Weights of a small transformer language model.
Architecture: RMSNorm before each block, rotary positions.
Each number is 128 + 24 x the weight over its row's rms, rounded and kept within 0 to 255. Layers, rows and columns count from 0. Numbers have three digits each. The size before them is the row's rms in percent of the matrix's.

# layer 5 MLP gate, 1024x384, rms 0.129, rows 290-304, columns 128-191
103:126128117170129145137122119102113131106152100145139092102080145184119126098097117121131137142130111075134134080116129141098144112088173118162168117142144122100115108138082132092160155138117163
092:110139120126148139121138168147146159125124135135180164175107089138143123097110156149142095127111161175123148099129134128151125153163138121103119143120084085119112128110131160131129120121128125
096:116164196119119090142150124141158142108124130148119108148113119103083148150065166142151168096116114158131086105104122122130127168186089122134136199117124096141128129159127087128131163123141125
098:146144078138163130055148134104139126194102106112118170147091126157098125113112068092113120159136118112118093093122134134091143123149120131124141138127129149061129173126141153094158117154135150
097:116108147130129145105175113113110129123146153137154131102142122124134110158076140107153148148102136155089127102115123120141174138077162127141151165118128095143137132141191169119134105106114130
100:127113132164137146136097096140111103165141157147139147100106151127146119152158095128113109127132136100163119095165122122130161108132119087115077124135138147133119132157148118145090112142100080
107:144127164086105133140110121119126135090115117097162132182168132112172087148110127142156159115136111118125108129146117145069126112144169133107142139142111172129085156112137146155170149138125105
104:163141129119127104158121146094101113177142132096092152121116106136126156147101122116139140106106099103109141135157124112158151111117140120141130087117115129146136070128152164155142144127103151
103:118160082129108129096124161126148119109093117109124129161131151113084132077127097166156140144124119159156105087131128126082126125089121052103074129078153137162126090141131130131098167133115149
106:177190170093133152155137100142140110155119155120148202138110119137109143115148146116141150139144144101163106108131112117140102104148137145132117106170098126121137108135102083108147140139175115
108:139128139109132071125116151117122124118127118113101108129139126088133096129175134126132103138146162089175115163134126128107104124150086090119138142099133112132134156147163162165148170134064110
105:139118156135095164181168138098105140169162147098119095119138136106145093142136146133140140100154125115132111122179109109122132131152126144101158152132152111110141149134156134127197092171133121
106:110124149100125117098150098134156108141130130105153149143121118115073087162110123139148128117148179093154149126122171080177094144167120138168156123114138156151118132165105097142124156143122146
108:148143155131123116121113120086110085123131137129124102116113124102147168104151149130091103114142165119169136115104111122146116161149146180152092087121112128114110118187160087150116149098155122
094:082132185166110159122127098086103131130142088123145091110108091129124170103160111147119130143103097148100156115128091101085117139074128072118136108093130109157136111119111113161151132136087120
# layer 5 MLP up, 1024x384, rms 0.14, rows 290-303, columns 128-191
102:109094127117085136116188115104131082099114127110111128147125107085127100096113098107126073157123108105077117098134135155138095114132114151080159129167097163127173091097097166151129145119160146
088:144093123128111107131108116126115136164176148089144137068085117126141108175160106147120173111109057126152125135130082158118102142135111110120125124141146134156163126114128136097170144150139111
097:101119120131071105133109178101112106120133135096157173105110153111154115141160147113137080112138098113136154114140166159094116105140117133136150089134106068172127148165159102123115153121133118
100:154120087146108132145133148101119184155147093113124103154128134131123136152115097138100129162110139125159091093143118112113114167119116083109161133159149122160115167120106161154141111140122165
098:148080140159117126119114188124124120122212132159138129096114168102091160101170131155125130107161077151109143154119156100125106115116143080121162127122142102180131097115134114117149114136127110
099:144143095134095143148138098155111060122149108118156116128118126153114109144099081071128082116130135096102084130118071134160127101080108148120175124129092107103157136072129132109132125105116147
108:120117103113095139117106135130132115140140127166111098150140166159101093105112121147205091163101138147106134123090127108144124102173136074091134141094116159111165125122160110165130087150129095
098:129145111139103121125119156133167139106149177106107163104131128134130139107156169155080122161164149113155098116144113135142106125093118182114104145130105145132125143105151155149140164106097113
103:114125098108135102150137117085116128105133115139181143127137110106096078114122099109114119077139072123126149137131149126104131165032145144139080179130116155146139132144168118108063119100074093
111:151112150131145133170111139081142143144123152105134131107168086126144107122102130112185131135127144136089099146091128110150170140114150113126142133123134127135142115164115109173149098096091103
104:116164162164110131121117113135122168131150115094125145145117112139148127114111120169132173082143137090131159122093182134111136088126182154172122106098155152118164141143130181140116139092121126
101:127103125090099133100130165138123134117108116142141137144137108156101142151116141172113149158131149100129127099100105124140131107159154145118122146091121108127148174115125135153106135145137130
101:101115132159095117110170120154164100196145105129175148129116112110106156133101119124141081137149117152090148121159131139150184102119124137125099107150133123131181190145082127141144109117136107
103:133104120124137104103151132132146104129155095065111122122139143176071085128165097130117139126130083100133138112128119103112112103164120088146083128143110132120149128135174107094109106088126139
# layer 5 MLP down (transposed), 1024x384, rms 0.0786, rows 290-303, columns 128-191
102:084112103141133146109162164116131121106130092150139137156106159176106166092153157140110111127094086169143134176124114131125113160156109143111145153151086090120153119116117098144125143117133084
088:083138121141125145126152146123149138157108185149146143154141136138115161106105149136149105119116180139109152120124145097160144159123102106126138097127120116068146126128091140157109121132124139
098:111114141128144084095141136136211135159128119171136115152141104143114155149114113130150149146144130140134109121120128100139148147143135107142146172140155144109096157130124109106103116116128129
106:114128126139094136159130107181109086111134108118135117156099090145145126120168107143089107146105115115161073074131138103145166130114143102171117098138133116077160144148135154208139110137130121
097:108124090154125101136097119136150134104182160116130137142126125131133100111154159088135126140117135124123116115164156156136081159154131161119157103167130126123138141124132098137192157155159144
095:120118125156142139152119095126125132116135114101129133165125170110162165141156136140089118168126128090116117120161131150137080141140123132125096087149153131148119148142114163149160115139133130
106:169148130106141141152136194102120126166110164116111132151152146138117149156058146124129115127174105157152195115125091092134114111151140141126112143101088090162119120122108104100109147157171104
102:145159121119133101116100084118136098120134128091110133107149086156139102125133115117133120128112112096162136092118159111101168113147147146139092129113155120112146110129146086143102151115137112
106:095116083160102129080126144160158153147076137144147121123086125094142165123162180151120111130116166135154117121127097113113099141142167161114153117091112156123152082131100122151108112131115152
111:100108150119107111129096109168098094092150097133168134129115139169174119096143107154092121091089132090093118133108076166140132096108155092115127125155091114162141150140113114108145115133135108
099:127116103130119158107131135129139134147143112127131125165152182132156147122113137094136091075132128157170136143126092125116126134117113136119118083164110109164107143127108153120140097162129162
104:115119154132157165089098098099103150110123103144157137150123178168137124174147147110118095144112103116119139124109112151115140150116110091121153139147140104170131121142076129109118140127106099
104:129130148086114138099116131127113111141079116118079168172144060121138144095095124127127090109070107146126125153104145154165109111146144128130115144166093093132124187127128147185127138198125143
105:103153156149160148151104144117140135124126150150151139115164158117124116106141166123148102123093130111118145143146155136112126138105165155133163136124156135120114112149134154138138136161124130